python train.py --head_dim=64 --attn_scale=0.125 --bias="none" --tie_word_embeddings="early" --schedule="wsd" --dataset="wikipedia_en"
Each number is 500 + 25 x the weight over its row's rms, rounded and kept within 0 to 999. Layers, rows and columns count from 0. Numbers have three digits each. The size before them is the row's rms in percent of the matrix's.

# layer 2 MLP up, 3584x896, rms 0.0279, rows 211-261, columns 640-767
101:501490532519533459504503478509518530532498490479501510538502487462542505455465524481437509495496504521577452491493496532583520542509514510493494556496514509490521505478473527510499495528499509524496531508514474477495511482448513554457495518507494475555521513496527479501514523504504495535471470471539502480505466466494488494509496457457487451544457473494453503493472505507495508459480
097:560505499527491529517499444488484503522528481497450497512530525492495532483506468511469550495525520561497491492486482533487534512472463489521510467501530512423486494466518460472512486502520560518459538497459500481505503502489493510498530446485482471491509446469510527487449511471517443511477527490512506503462501480507524522542508521512494493433530492513457494502517551495496489506511
101:488445491498485514491511518513500486520503492541514517516544511499516487504529468497476471505494504498493452470456488521531480490479486538511486497471468525494522521492529509508495497505479545491506530487535488483490475499505479516510486544528543498514544507513462509545497449472521515472557523456491454499542498513522480506485458511543479474490442520530508536467493491537502483521501
099:480526500492484476504443465521468502475451507477513508515558514489501536529479532520531519512542506507500496516482552537475517520480512490503486491493474535527498455490479517497492520518499527510530439536509491503483485479495515493505421482493505425518476490493501494530487509536478480516505520480529468494481505483479528508459538504509532518495511513478503486484484539452507479489511
112:494537484496460477524454505486512505473526481464493495529511496505504513515507504533544527526499526524503496501471530458500500484506481506540475544482521497540505502505520550487502493424505507487473493480501483463531506507511501510441508527471486461524523476499499480508486445482477484514473487504523464506468509491480506529502489493529487508531506481521482538488548556495504506522517
101:553433492525535517517499506538505515467481476485502473499483504503483526496457483479526518466521484501509488515501546516490461531501495512473446522499524537490505499516524489472563501475516498530501496463506492476512518497499497477483446517519496469534536490536489507505510514454524530496513502465506519532493540499540477485502537502459528529462487481478489529536454507535535522579511
107:516459468494510449456479537505537452479497479468486546472499549510493477515514421545491507456509539513492516490562530502524512500469503487514473482520503542470524501488509530416478513469498482473543494504452534457456489479487499519493481505491457507496544500494511479501530481466466487486492515522514495485481506508490457545528452529514491518490514510537525498525486514486449474460519
101:499522517507504477505487529506513535539530516481495499494549518446523548540501502491507506528503548519488535472501506487488482505487495493484456536487509519513500483474515490471514511540491505493489481490532488479489505515526472497408454527488458522510534512504499503527459501554494507508528497496511494477531541514524489518462552475508496492519510530468535519504485552506478499494498
102:488429512461505495485452528460510476536483499510475500513515482534510488508489491459539502476505527470460467515456528487511474503457519502504478474516471517493528520459517511470511501502461457517532510483522482471504495492517484508539505512456512499491494508488505525524488518545528505498519506466523522496521479495480473483480453487478510494497468561493496500518468532459481490515511
094:490492505514520491492478494509501503494529455457518481502512536513452496517499493464499461493553525498507533503482464516483474495497526518499477499484502540483504460517512505475537476518477467484559561517502527495447526484506485475513488521490537464474502478497488481491457483481489492524514486501509505509478515499489478529502502487443439512468517518478476522536476510480502482493495
096:490460519508490489453469492472493507499497513450493491491493508455509490529472505456486455509538476476516499542502553505509535518443584493497483484489448512494514511531465448499489487503467527488497503458553511485492515456486540493475472526468493476498514488508478480519559472521513490514504509484550474500499422483507467509442505535496457494541498510494490543519479520523491504523489
100:528466477515479509488465489484545495471488479458503519496495500473514478523492458513487462518500496463536473499510535471485520486517525500507463502502495534524492469474487509494501487510500538468520493491508499518464542482514503496513509498488520501519488507532474521491515486476445503500497523508485506504503506479495499522467511519545555515511498530501483486473486500489503483473506
096:491494497505537502473558491573512458456507515516507523474541530530512473508449534476479560480512515494481512456471494529546509464534539508504481489494493497468506497483476523490453531473504493490490455520489525489465493482505513510531478484520499496521530473486462554520498494455409491485482506507498509467493443473469494475553496551514478491526470496506491490484522519528491479531526
099:509494515490472493555461443497504501510477519457478543481524501471539492487500543490541544460482490562485505496422516498489488479504497529519482480502505500528514527524461523477509484521462492437484500485476501507485546516486460485488465489494466458492530476491480494503470498514496502480490468528537497491492515478492498515518490532556494550545518522491546512522474442471511499471492
116:490506511512489485518465443462485492479492438518476491504510521476508541499476507508509484523507524495499494504541515490588506449493516504489522506527510524531462491481487498507511514514510490537556522460497505456498535501520481539485450468526485505497471525511503516521522514494541460471521512551525496505505514485489468533469498543493519518508510480455471464542502505497528484482506
100:483512516558463533472481483530522500522529539527479517494503526494510504508484515491506527436498514488507540513535505537487523500505512508508479504509506496421483507489431485466528509514503503450502458491481498492525501479527455519473501526488478478524525518510510506483492481548522475489506524496501420452485446489511462531477486503482520531473554490515510477489525536531486472519537
099:478420494515485521517500502481515498481561478446470474443495484534480506515463550472537477495514538478477504467518488498534525547505437508550500497553474488478497520502485494495482511466493534498523518432491462498492485510480460492495546489494507502508498458497502517523504528489469495501545494462524472491485503463496474546501479508499507466542549526516475513507516505511502499475572
105:530500467515531510528475487455505474473499516542484510451502490497533506487513493472492550496521505523494513514500508476543518526499511538491484477472505483460515515499464455455515505491530524476493496436463509457489514498517505477476504479483463470480461460507509501526515521499520497508475523506501506454502514540501506544506544486530470450492510517515503526527514541494491480481481
104:516470532558488435473523461504492521518467482500496493534529514479484514529463462488525478479520536479501488443494536501509516512514554507496528505504509510486514532496496464487521527522438474431536479519544472481464515502537488495483438507488463534517565523503475515517486514472479500485471497502485483521480527457504523510487515483481511516540526500558490488512527560487508466509474
092:558511502499520519500479499480528510486502493477450500483509497540519470461520481509450515512489504478445550502484493507474508508519497522473501515535490530464549495526483512508460532531466471498494500541469518476482496492480507491460526480521470471534487518536495524502503491532513511513435484517489492530507536511466495493511475450502543479494499488493483498528526528500480458496513
098:464485478500532521481481527484495556485506476473460510465502502482481466524517522502497483454512500467505493501494497463503477481482460484499532483472516470441520518496525470523492507508460589504512536491462484505522495489487461490486444472474492500518503495517520520514492486482506487486493521486506509474496512529521533468492503500515554499471533485496484546509455481479502495483491
097:502539523466498472508524482504495498494543512452488474493499480489478480486511494491494485510442494529535471527522532501533507488518500497489510481482499477463499541485486498501500511512482551527504473495486498496553495490557482562500512510440501464514523533504483516506460496497461506514547492521514474496511449528501509508481476489520552543510507508465502500509542498542472443529474
098:486465473486506536511537505498491466490527477508505512469507548512500549512457510469530504518515507529529458456430486491535513512476451528512490538492471490534521511502486506452492524551508514496510511504467484498518523479524473484476520535499473436513488519501503489518502461490494518463451513528501499472453486457491452517510519483569536493465503490489499511498527501492498502493474
103:505532478492522471502537467497501510495483508520500525471505492504509510512501524513523511518523518475529530497518488465550472460501492513500529540502515519465484539517480494492462502502521500503503481558517480495513503545553487503468466506498505484523519518502483435514480476523519453507480498511492475512491524486488531433472482523497470496515485477506495452490487528548497462485523
099:500495528539449488501501478474459477502480486495499502508563527488434511507482484482491511473568494524462496500516485541499520515541475522468492500502501508509537510494461527492488494484489497454512486521490528455490500454526494482498503546474548486493502458486492526516504494486459515488481527491514503493484469526513506546458469556505496531453497515486493490521530494486546476536469
088:529485496506500535512495476528520486514543458494430532465488524482500489507538455500500534499502510509545503504499524502507506509481520514552506471544492547496536481517529523490495497508534525519480497492484510445532522494474530483464519523482471518530533471513469507517518479525483519451530535503523487501495473496502461529477502512497508477512495481478462511468545521538485513520507
099:575475510475472452514513457474476481516536537477479496525513517480503496489500521447500492433501494558507484517492521476464497439479487549509515484487515475514516516461480527458474498471437508477515504501502475522460515496515511483493489494458523495529493477474521531520457516531516460497492506472537522497468503490483506493510502515512527488508501496547487527526463523488501501475453
095:498494445499496469511449469495479474499516502485493537498548495502514456498525476472476480481467528520480509527434477494493497505503507520474492495494439507470527496478474470492474619494476510458476478527504493494483486494469466511443536492459496486534537452545513552503485507515502479498565499511482495523521492497467521509511504479460543533543496534541468495516483507504520481509506
095:539474461504518522501468521503522502481519510506486486494536494530473532498479462507464499488496475491490502493514517533501453483470525521506538525464519500452496497476516500492485483530435542472507473458552535498513494438522436474492517521507523506480484528452514553516489498449486500474504518454515516480499458495502454529476539522556488552444466532480451493521526521525496484537515
094:500480448518489499512486480477486493491493481506468541481502569499486501492472499466472534498516519518493503498505511535552472526465465511506504468513502505526533513506498506521517504528505486547439537543503556484479475533493509498513463469494496493505489471520503487515514512507459497529500475486476499483540510475511491542491477498506458482523511485566450517493492501500515482492513
097:559476530501484477515491492509470531532511501513501496496510524541486502507491492462545514496502457498491472433535488487519468511518524498502432535481488479460515482512477504477472513501500508469523526481488520481433509494546502513433473525480497511535526458490473476466517478437515503469503538475508506527526509494478497503506486493514507502511549545483498480529485515532509474481499
089:563585518536510523486486436502524466522480485522475503538500505527472530506508469483438485492506515489488486497519529471453491479517520521484481488470518545496503503535498457501507511504504550522482509522452508479471488482496514533480478466542514482507537486564492491517488497506518456456495510532500495541502482535469498491469488490479492533476546445475482488519544516511518491490575
105:546513518490530450514500553515498469508497509475495520511531544452541520501493479503533507463530501516507507502509548467528491504492549482548524492491469481460501476490509492486468526496482509539490455477504513484486500489543501529505518481499437412487485527503491500496455515455498514484513528523509471456513462511514494475518503483491530537461480490497487527493486522474516506488529
096:516514513513561443552524499474510488522503489493478540491490550530521503506512470449506517486458493515512547518520509490511460518520493511483494495489464517512506497464440484449471491528468523510478469462509562490504530419519481508477540465471531474482504505532490500520525494478480490469516560476496485487525476467507477526518478514508516488504485556508515528462534531499518518502524
093:534507516486459469485459456499489559475527486514485496507545508480523497506498500528523529480492466497537503519500506551483510540496491512481511467475445520488502497466488469468509493526508512479473511521511480469482491493479490539484497507516496505533482474487494518454506483488498511458527505476494505515534481466477477483518489476494521502486527508490507501480529500481526485482484
102:513522468560477504486526489509521536539487520561452543492492513500490447502537495505489476464496492518498495476514511454529514507499515544504582491494518472508512519496448438496532514485512545487471526518479502441519471527507479429510500506466499457491470464487470496505493490481499485501509496518522521475481490524507463506502531566505482501513454497519493505530536524504438500530495
103:498489504493507517539514515500498446498509521424518514509479511491532531493509466508488533466496508470494522484496517464483503421502491541526505490507483496500539503473537507477494501524477553468445486511504503480490495512518471518492472561458501494511469522521505567494489500502508505505496506505514495550500448500493493521502474504539479498456472516518494467479484539508488469511517
097:505491526515527473504436506509523531508500511474499503510532469476518500486489480492554459538475495502466497540479519476565478495506534465473468465495485503504518499473455517472512503559504477456478530495503505523547499528503505529511466466486530484510454525527485531507476507491516508518504526515545463505480439510470465525473491456498521481463544496542490505475515477478497430470484
103:469454488508501467512505508500508543541490475472484528515467502462498463511512492541475485500539502501521529526467519452490483521514520558518499513474531537489500486525496487460497504524489536495538475542529495467489488489528475525483505497496464507522497499501456516480490495548476515492505522517470521510465515519485500514472498496524529507411498467517516518451523548503491501473480
096:466482487550512515480540509470509512524493501424478475494500512498520575490508526487489491514511474478492466534489472478516570486516494518541502503520527460466521476506496525481516527504505556476480550507484528465488544497472472496498508521487478512475463469567473504496487454481511491502508485474534481508510446490503469502499500513536546477500478512491489464544503538500502542480499
101:500457451510521517511475484487474493479543474465474478443534507513518497504519468490490510481510492503493486507476511472503482472510515512527469476462469531475529480504502504499474548461511545500515557477524481514499552456499492481515491485470518509515485545499444520541470478484460497511470483531515477492481531547511505490494475507506508506476515520490496520494509463536568488507474
099:537443485490570494513516515509524496523512518512478514495479544512468522504467483531498508496510532499495498473503503494487544497506481523549482519492419465504517479474500477491531503483477482515468494489526548502458512495483490467497509452484473496525495482540474477492476533511480478494464525540503514506502501519504464475522485493484488500513482460524514493467533503518522489498504
099:538493519481443496495455442494517484514455495519462488497515517488473547475542446508515507515524478449495538503496504487498494451562448530483483529516495484490487483482503500466492506497521515495508508467501509535513529466472528500500529514488520504482470508536463493508536551479482472464528507518492511578523451482490485530481536492492437468525505524513506481462535522526494478495552
091:515479499472507530505490530506486529507482537504501515559521508483471513501484507489550491496538492541481499483513511490525488522484487515496502512488464487436495522521490498498484513511532492481501469471512473491447540483496470520502512509527503481521510485491497484483494503530514452505483507542518511519533460505473472526490515494502492510446487486531495498498474521472562495504488
106:505507526465511513452497529444475516542493464491496509495504498478494492527471483515491482527522523489482516525523460502510457521478535529537511499487509518512482472499479504463484495512489497500462523465495492470521514465488479479478498481504485450511497486509521506496481500483505477534548515489491487538489482477452516481494480455486539495480495517504489509546490521545479488449453
103:482466450517527533500515520482498502536494497491527533513514486500473513563493499490528505457511521490495501487491485520507489505481521450526509510497525515445503479489465506460485493429485532518458488507508531475466537498480533562476451448499527475500498484511495506469498491441493502513482517477505489486524475486497541479522503475529498525520543529513497450544559529414531504489563
102:461475497521499484471527502512540550556523535515488551522540542518435493496559522544485534527511504499462483526481558480508492479494485506466497454481494488511506490509481461487446526522452487487465472492495508482506498493472529509483476542483494495480517538449507539518509467513461495491492549504499501489490487478495494494451453514527524506500505499482498489505483551499545477500486
099:502499489492516492484466426520495532513508461538477516515508490506492493502491493494481502489511505530500530510482510477506499522477541552519471509491490523502526494499502486499496506473517485532540485509475491487560531453537478500501507460522480511523514490511497535531541468466513503543497481477526501501526521557488483498491516443529506470517482454453483498524522508491500498523511
101:491511509536494505500519498537445502487489457465508524455538514472471495511492495497542530496524495518475483467487462535477504475530482488493519454489489502518534456481479511496446517505481485445487523480492512457484515440455482510484456525523505502508446476552471504499525512491484518503501497553510490524504520562516514513492518519503493533521531495529503460494483527483500502477547
094:517443464508488478518517481494506512453491481473440506521514517525510557520475491465474509463497487500489482518508522516526465489509467499527505495509506499494500474498496456508468523501501548490501512487543573491450480477524505497494456515521457505590523507482505491522496493468494508494516489461513483495485493447501466511471494497513497502488467495554529537445535470568543513518561
112:501494493525517506502506551586474488479447471506501505506479540543499468514475489507483496485514534527471494485513481510503533505501479490444531525528526549491502496507450517506534517508490530507475475491503513441499562513497476553537452500495482514517542483499481528537447516488506440538561503498487497472513485491517501542484489534512540506522486519515489496495488521497506466508506